config.yaml
vocab_size: 8192
positions: "rope"
rope_fraction: 1.0
init: "normal"
init_std_qkv: 0.0463
optimizer: "adam_variant"
decay_fraction: 0.819
doc_mask: true
train_tokens: 172300000
Each number is 128 + 32 x the weight over its row's rms, rounded and kept within 0 to 255. Layers, rows and columns count from 0. Numbers have three digits each. The size before them is the row's rms in percent of the matrix's.

# layer 6 MLP up, 448x160, rms 0.0694, rows 272-298, columns 0-79
091:234094146128165136108132127099164108166141109079114100129130146119145118092130162153129139101091160132104110162147148161129150124085153165121114121060147139118099106125163154177153155075137105105119127099109135147181184092136117136144118138
105:134096087121107106101134060140116141158138138124101083141219089102147165110077152156098080093160111121107187107185155102126139141183178145143108153120097147131109094201236143095129192090134117166098141140163087117111132090148168114166099097
099:168098182117168135093116134130102077129123155162108125167068124132122154139119152126100143140081139140097089214126094127141170123156081095141164127112137114116127090095077070126139121126121078196112102128102155104144159124149148114137224138
105:123184158101127176133147176106142125123118093101147087098115083133139112045122168117166117110090156157203145143092130118118141126138091136116115086161156115188143150096146098105142156089150134136179130194151140141157144132161098074160166138
108:163145182111160141124180131172108106194123137096131137091096087108111140104143202124124123161161111153134096188156158129116153191078161104134170172079120094143162148162115119130049131052174126105140064080119155142117083145177083113156164129
105:132104137070141144092146141123134114129148085144082137096084081082141088116156133108089155127104111142135137243115163133142094178142088127129154162142136123130123149165088122194121107087098172122096101135135191103093099141177111124113107165
097:134152110106138113090110162149122162105118125166147092138121144127107113120140112090168157034151143098137128084138090099115151165107160151151083121169151127173126163138126174050142134132196094091188170170131122141137165121078062169144133155
104:155156114134204167140098191103066107093146136152121152174136133124106070126126126116121161116148086114167079092110152108104116174118123100098129048177134134131104129097069130118124151135160115172160154174110127152138095087112034166131184157
116:167125146172210100107138097152101158160157123130111118058115153105144149111124149128123146170090149159171119115146146117131108134156145156086039100111126132132092126147150219090196125157150112178162084151097104137160175149138087154126112184
100:163149185137071162130136137101090209105115125163124158180145129146101105137161112127089081169181178121120134132093154102166152134103120159065140108126107139161144179128132153117127160149132131142129147178167085101064091118160109147113094195
098:125146156169155097110119072150135107086160079127110164092150170128169123139143073173169170134134097118156125051121086139085081056140130091150136147105085103136108130135170141150112159131122111134099099124114136159139111090101168138049130129
093:119191139161172139157129186067120096081128139145183136101100104106120062156112143101125119152149107163147136121137172112176105176142149069178135152106146231120157163127102092141095070144113139115102097141120132161138128185126177158128102194
100:163116088117117193072126138178103146119093092075133172098132152155128106148137120093144115110091099118059118097153181100136122086086138135129102186156136083197115119088122114108063201064121144120125082162186149016137084124132168094191132086
105:140038142134124126092108148150154132156126115112134097081086111137162077126099112110111182092129126129088130106149140134137143129080156114140129224139137197175127149149127149214109103120098068101166177207124086074102136113161142117123133132
104:169128126060159182145127155154128095153172149091111183131096123133134126140119164066153110103121151137121128121095128123028098145130122148099130154104098145172172142111130103093089147203121113027119142134129138095087120103113172165154142137
092:207116142126138084103121147117086117165054129108094193104161139142102138100142093163104077184169124127127166091127130118028118188122119194095117186140111092170178147087094089116130056079148126126096122125183119138083091098123151143107079147
101:105130083114108143115143135140139102102131171107145104081095118117115139118098148109106108186146189120103101120110158163102106210091136136063120160169138083124216146124131128189145122149146134088161141126126151151089128143133117169113108163
108:128207106168119099128145150125134122068103190084096130090164124144147092169087079123124143113104069195110147115136120125138153122115146089123159101188143169094109072125158113107119076146151096109143109149152182140148090192125156128094155151
094:091118114128168098127092112114133141093105159153098086166118095124148104148129138053157115125101117189105055160127132155153172105095127052118178152059117169139112116158117112166102133067136125137198148091098177161116123133143035144199137133
096:123109116092155126129070127114078149138202113117184079127142176152079119177142144155112154163129113121158098061149118140125108204157168149108095106102090181179128159098098089111155099165120113092090103166129118171165079097140110144189048100
115:087125125135132142108136119047164135108110141138114132144195107119142166074193103086121045125151125119105180049153089094125100136114128145190142152165153134147174110063156164180055155136194131086147132078120216134142133147154117118140186111
097:162139168171125091156100175089151181149141129145126151145111080095140150076062132147125049133058076145107129093104148142142139095086105148149148082118159157084134123105106114125152123111114068181141111096142079143158122146098149072115174165
111:105133103157140195140100128139141107141157155124204077098067091093120142092100112119127175140100164183128116141104136173145122198125105110207105165123115093160139141164049106207163112156070133132111160117088164116118185161168129114152156115
097:125133114115146086067136112153100106141105092139119138157148119125162144109106144107209128127100115166076192184187142122145090161152180130144149146084127152160121158137180110120120112105089123070103138122135168126109114158161121108121053119
108:144126142206126134100132174136071051155145134194132167112106171178138169139121142120103127088111139135129110135102142121176134135154154134089179072130128099143132141088117113156057154082167118099112116149149145109083115160138113164113184132
097:148113156164072136151115095138056155134088129171093132180115152175086145217168154105095141129190110127131133143126130106136148161109139120140163092186140206153145118114124197131075170118135135219112095192117082136136116082150087177156162126
119:136128153115154106071118072140115131127086119124121102149087091129124092097121191127126108145144101135147160075083172189107088183143189182135159159094114133119169133144116127164151108148142203118090081144116128173106105088136124105118048117
# layer 6 MLP down (transposed), 448x160, rms 0.0519, rows 272-298, columns 0-79
094:163128133134142146134112054096107125133120100134117097141162097105123083116030133148139134129123129193120145175140150204103141100121160154092102114047164137171124143060134108126167126086097026094095088097059118147181120149155113119143149145
109:098091169150116081103179153139138109118148200089101130120162095119148159092094139097136161123163105199083124148151019083143162121145164126157127082154150153099155102171123073127115148136129174192105145113137181128106136122056176163195124134
105:128128103153141074153130076108132105126130103102162133062117138076163137078131156090153118146092129113093131137106168103149100074111148173176146125122128136168161150149104161134063141058143130078125113040103141160099085062105195166115133186
112:121153103124147163122104179117131126109082124054150060138103151132095094064147151112080113050085143168142087095075107078070076147147092123096112115187087130128096125133133103119122117101142153120184093156129118128190110080134088097112170150
114:160130168136102100143159158174100083156106168116131130159107079077141135017113158075131158151103071097136115156127115133138167123106175129151140125110145138138143105177087142106120108110151121106133087106105149186136090108134123070143161155
106:129115100122129165098162131195169104117134133107106136141060174086133074104116104057093135144131127152100141172133138124112102131099109110130120109180142116181077143143106184147132121114065140049081133136134081099070153165158070131089102161
102:119069106114110133137103116166110123113157111090148186145132133152109178096128118133114190076173117161116155107162074150083154149080136103139104091122089161158095123117146126129130092085107147211118133103166069110178148178154076093108100147
103:152123081144149129149094159101132111096139077121114123157157145127085129162185060138172090079094128084136081123130152058193133167123069123172148104142141080159134096122179121143138173013128131104116139134122155135142103108159114139110171112
116:126133118125131081139096156148164112151124205086115131071105126178180112127094138083086115144104182157091121121104142100200072117100112161157175061102157094113158140120141093139101102164075176090123130087133094115149087117049161094090123100
097:155147148109142152144100093143149119109138181093180105153133127118150162127071145146189157103106092147151086134123089202118075092208122143173119162172140141124161102130122100156142102181132093149104130136102164181187173098076166101130160119
095:119125132173149142125096122135147145115112137044089120135192149141185171080162110139193180108151138129181118051147113061076117127103112105152150093076120107143107133130128166128153132112111101170102112161126112126122154051143151183133124150
097:156097169161109048091099146204069131169087183142158122169140163114117130149124146131107169091181099161190149116108190126068172182112154117076090145122151165149119149188160140182160138137096146175120165122108115117140123127098158116155204154
100:103160189120053108138091135061108095135150162122122110156168160123126103107078134107153194142154096122150096146081054148103140128104100090116132141132136162106087094159132155136172104116110145132159093115115150201191116098197108107072185157
107:106075150142138130081119090104153096102173099159146109143087117098184120144106163121113129102138140181111110149095164061170106152133066184121119186173196166140065126116109115155160131133102104159094111125177069094114105165104081094111114169
112:208087098135169192170097096166128093158138114124120125109119145120146155193150163156194102145069124139133144113090140185071078100156073145142116119115086108144157134134096131127172142156187096097129132131132168158117100155075131174138093090
096:112179110131139094136095057126105150138072068083110138142171119105102126156153101158155139173074176144159124152137088167195087155134118146088100129127133128075105153130155146142059144147154156095173134083145084073181179064159068152121101187
105:100054117100168148070164156118072157098097155091135109072103121133111113112056170082075172161120178147120091153152153165135177064150066103144142141113119104139118155158167151108137154150122181106159075141124176136114168183103176085163144144
107:187105079136174112114122135091139117154180123156131095177063133108104099081145069145129154164131127114135093167150132128136104144146155184129088118160117095087146148125116200118134199162143181167137151186137101163093168152124122168153122131
092:116196122152125138128154145116126083124089158105108155126141126166115056141177082108118132120100179110108097127078115233107126107118092153147095104183158100150128142188137131167117147072148146127151140162131098158173101080093165141128163107
098:091153137085176127079138146169126112113111112115129174151085116147180072103130106169153111095114117055153070158153106100170097108119135139122151168088090117106123125174172124200089100151178171136118092168144168071113156100111174095106142134
106:087042163170097120129118080112138185094135109142150108148133100109159166041126127115148121126120090137106144130205126046079100115142121138124133129154134130155125145127132179151159137135080131095143107065142188135146089139108168092152144134
103:151087131146097107129111170148164149119083156113080135134102139103176152086073157112138126063075100152094131073102146142149100113084108069165154126088175198076054100114139186102207061120165111170109137155106124168135118141153176118107081156
103:106113096114087154117091161094164166083138131113084145138150137192185153132141129167121126112154099133126122098216141201075112083135186132081128077136123111164139079099143110156098113140165152108105081146148151124042084120082169123089123129
103:168136129134158118139093135144137162147076086158133108097145084148209155153123130159095088106146104152076097081137161188110096100136139103148054110112074090158112142125121146145122119147172166154173120106178145100102083065151117155109163152
109:150130176155117118163077155170121082179111149086106128135123131153112139130135094103094164087111076095129076147166152165089121101128160178093123103124146131112153150116114108141072073101139136118120097110141150114126158102173190087124173069
103:156089089149138120141129154085168131142160122143116084131131185131137113132131203132125146114161113158173186108113160071130134163073139120135153137186165142098161084121083061169092060118106123107116131059168193148145153176172092173106107106
115:109098112108102174142156201177198166155126096151114117076096144106153118128123093154107155072150149130144129088171111044117135100124131076162101131144107140128111132150161114116135093213091062092124092130185120154192094148149152116187119145
# layer 6 MLP gate, 448x160, rms 0.073, rows 273-299, columns 0-79
103:112129166168117129147120122157151111129148189119158130111117109177075125121148101187178085133171100130171084113139092100108179122108114100119164095136164144081091122120125107141104115089123121195147166107081165174115119173119108125120190100
110:168149138136099149123166086156119168141161130196137172086105168148053141122220110107088154065162145107198121089149082130134138171136130164122127131215125109129128125121063102143145113124155094175133146139123079112151136117088098107104131083
103:185145158130065190172159087123156178095154114133134133131105092126128154066173170176184122156124152131174175145151134045136144088148120128120145080149198108167183109105183119130180164101151118199134122173163108146125185182098142095144150146
106:144112117114158134103123069103125139190087111122133142084145152124112126180140138139100151192130173180151075166156171096151161109121145149099168144084144091159098152130155132118125150068124142127140112093133077142040108170154090171169089092
098:102130073090140131112152196155113086165133120160073194089096138097106147119131134093100163096163147183173171185173131082130153160124120180157088135172132118133056132149176168105129119092141189154140119137160101119135103157072081133085160122
097:131086163112107099085185128065112197155156177166145124145092195145105100094165137110150097177161133138136109041115154144128146084183162114113143155120086136113159158106060062195092084167129161129136149096155140187068119088115142115131107135
096:130120138163120136121105107121112095093163110113128147163162156137053131171176113174142118159144128150165083115123076081165137152131097200105150113132162101113096124141180133128161132109103126164058149135108092107154110094101112155118118074
115:110154133126103095138163172129120079138122195143103195117081176211101103164149104125089130107157152141120114076143127104142081193101112162102144113148150062088157109082093091127084116167151144165101120131087154125110125126076138123088171069
099:170112161078092069139124115120145130099179123078140094075095097082175110094152120120121148118144072107197095186101111156084149129181075120148167146099079176133142106145106095184131155125082076144154155092131160141150172142133166070163125152
098:119115122104076225126144137103095084162110168158103124159137155117096217095101166117176131128122125140127108176143194072150130150131112143111090070130202098099123116118123168110167109119088156142123144151131060120088101142151115153207086097
094:126104094192129078176098210149152105161091097155112101110107144081114091186145119082165113075091116175115070154134170139141186121103194108129130151174150127138133155126113169106128108133098203132110134128129092157127125141149163131097136163
099:089119141143123127114100120089121114112130095112120069207110126108137105110133127174106177155175200142119073125054072134134147131154102102108164137165175156053149066125119115173152135118173172155093148097116144140133210154120070122093187131
104:130123157139131100159152130114120092099187123181173097118141123140070129132171109145177166178219116146133057090085140108135122132116170149113096143182119120149155110150088079122099059103138150151148152140118160147085131168066077138143161112
113:151129095111155201104137146212202138156153119117190161122161166147129136105126169111152088116169157126107154094127159095097072081181140143122140089136122125142146117073153085130116173156146167056104171135106106107100078126127138139123181107
090:147103111128095068102061145150135145164129073070014148102166099098093166130154050145114132097121122095123181133156127109149148123114179090087073160178131092149132136152091156133101126131113136117136115162156054106138165114130114132108137129
098:167105092134070077163111092190091134146132097181112161148103168169093136130168162170148043139107187102095147128087082126113159161187159154090162094170156119111093151086100174155070112131130132156134127202114071144124131090121068152132145099
101:126133178084108136086130121165139101111063128115098068088110135142120164080077156136116176118156125099172164128095113158153128000137115166135178148149135112143151110178147129145125133155166130105100132108129160090159151090119078120138148090
091:108102105103132101107094055101124149149135144187147104131189088153160168104136194109181130130150066132130130186174148109204149142116204074118190152080121129068120112076159103127078127069122098170135125107093170189135201138173103104165083130
099:116136106181122168130120185116100101146145138170150158090115131141152227161179158091091115118135172149137102143127145166203100169116169144079104090168081096168119097107138160157225135135148189142116128147128112123121114113118166185140101071
113:159141142102098121101149085086162092196123093121074103132136162158123131178138103187163146079164174113156144162155148079177139124098179097101150097101159148135083136154121159078140175050146085154104075111175115145122158100162098082098089166
100:123151155124152100181157118109157133152101112149182164064121064117194134105150141122195115107144148127100099152096143129174146127127137069153111111124113149169127104109145111114162136122067122132121134128134136110134146144077244098183110137
107:163137131111131138090145079131124093206143135128127107111142158091074154144079111136106095156078169152143103173082100116191149180132109156168111189133163120111112147160100137147172117123092106134151175101127109121165199184146099148131145114
104:093136077161174125159099182128184127144185118073121153116170135154183168129126084144142159106131106115123142127086177137130075150073149197151130126102102146167079139156152171156068073156106183121125119114121143111073082117142118121139137134
108:136104123127133070122176092149096106156172103135114133142116152139133181202127100153093164141136103166091142189162190102068128083118096198113104127116156147104172167150090107148150098056125093136149094117128141098108096127125168163106153104
100:132088112176102172147098099073179117103148106075143111133069160137101070155169115127166097036172165056135112166105113131146093133140126088132154127145192170077098145098071100183111134140099112127103133003189157130092163078172122126114166118
111:164127164197150137065116052119090121149153150122108152192127125134132106105151162155096125129099140162106122114082151135127143162151166188119159113124149102147133110132130161190145178065153211178123176156054131101123132119127054141084138104
090:151132126132071163117198071153121165132175190138111131123142147136148194119108126069178136141078104157117111167162124127107204080161093176129151125143167124142113163127133115201072151103173108111107150114104164154138131126105096111094127131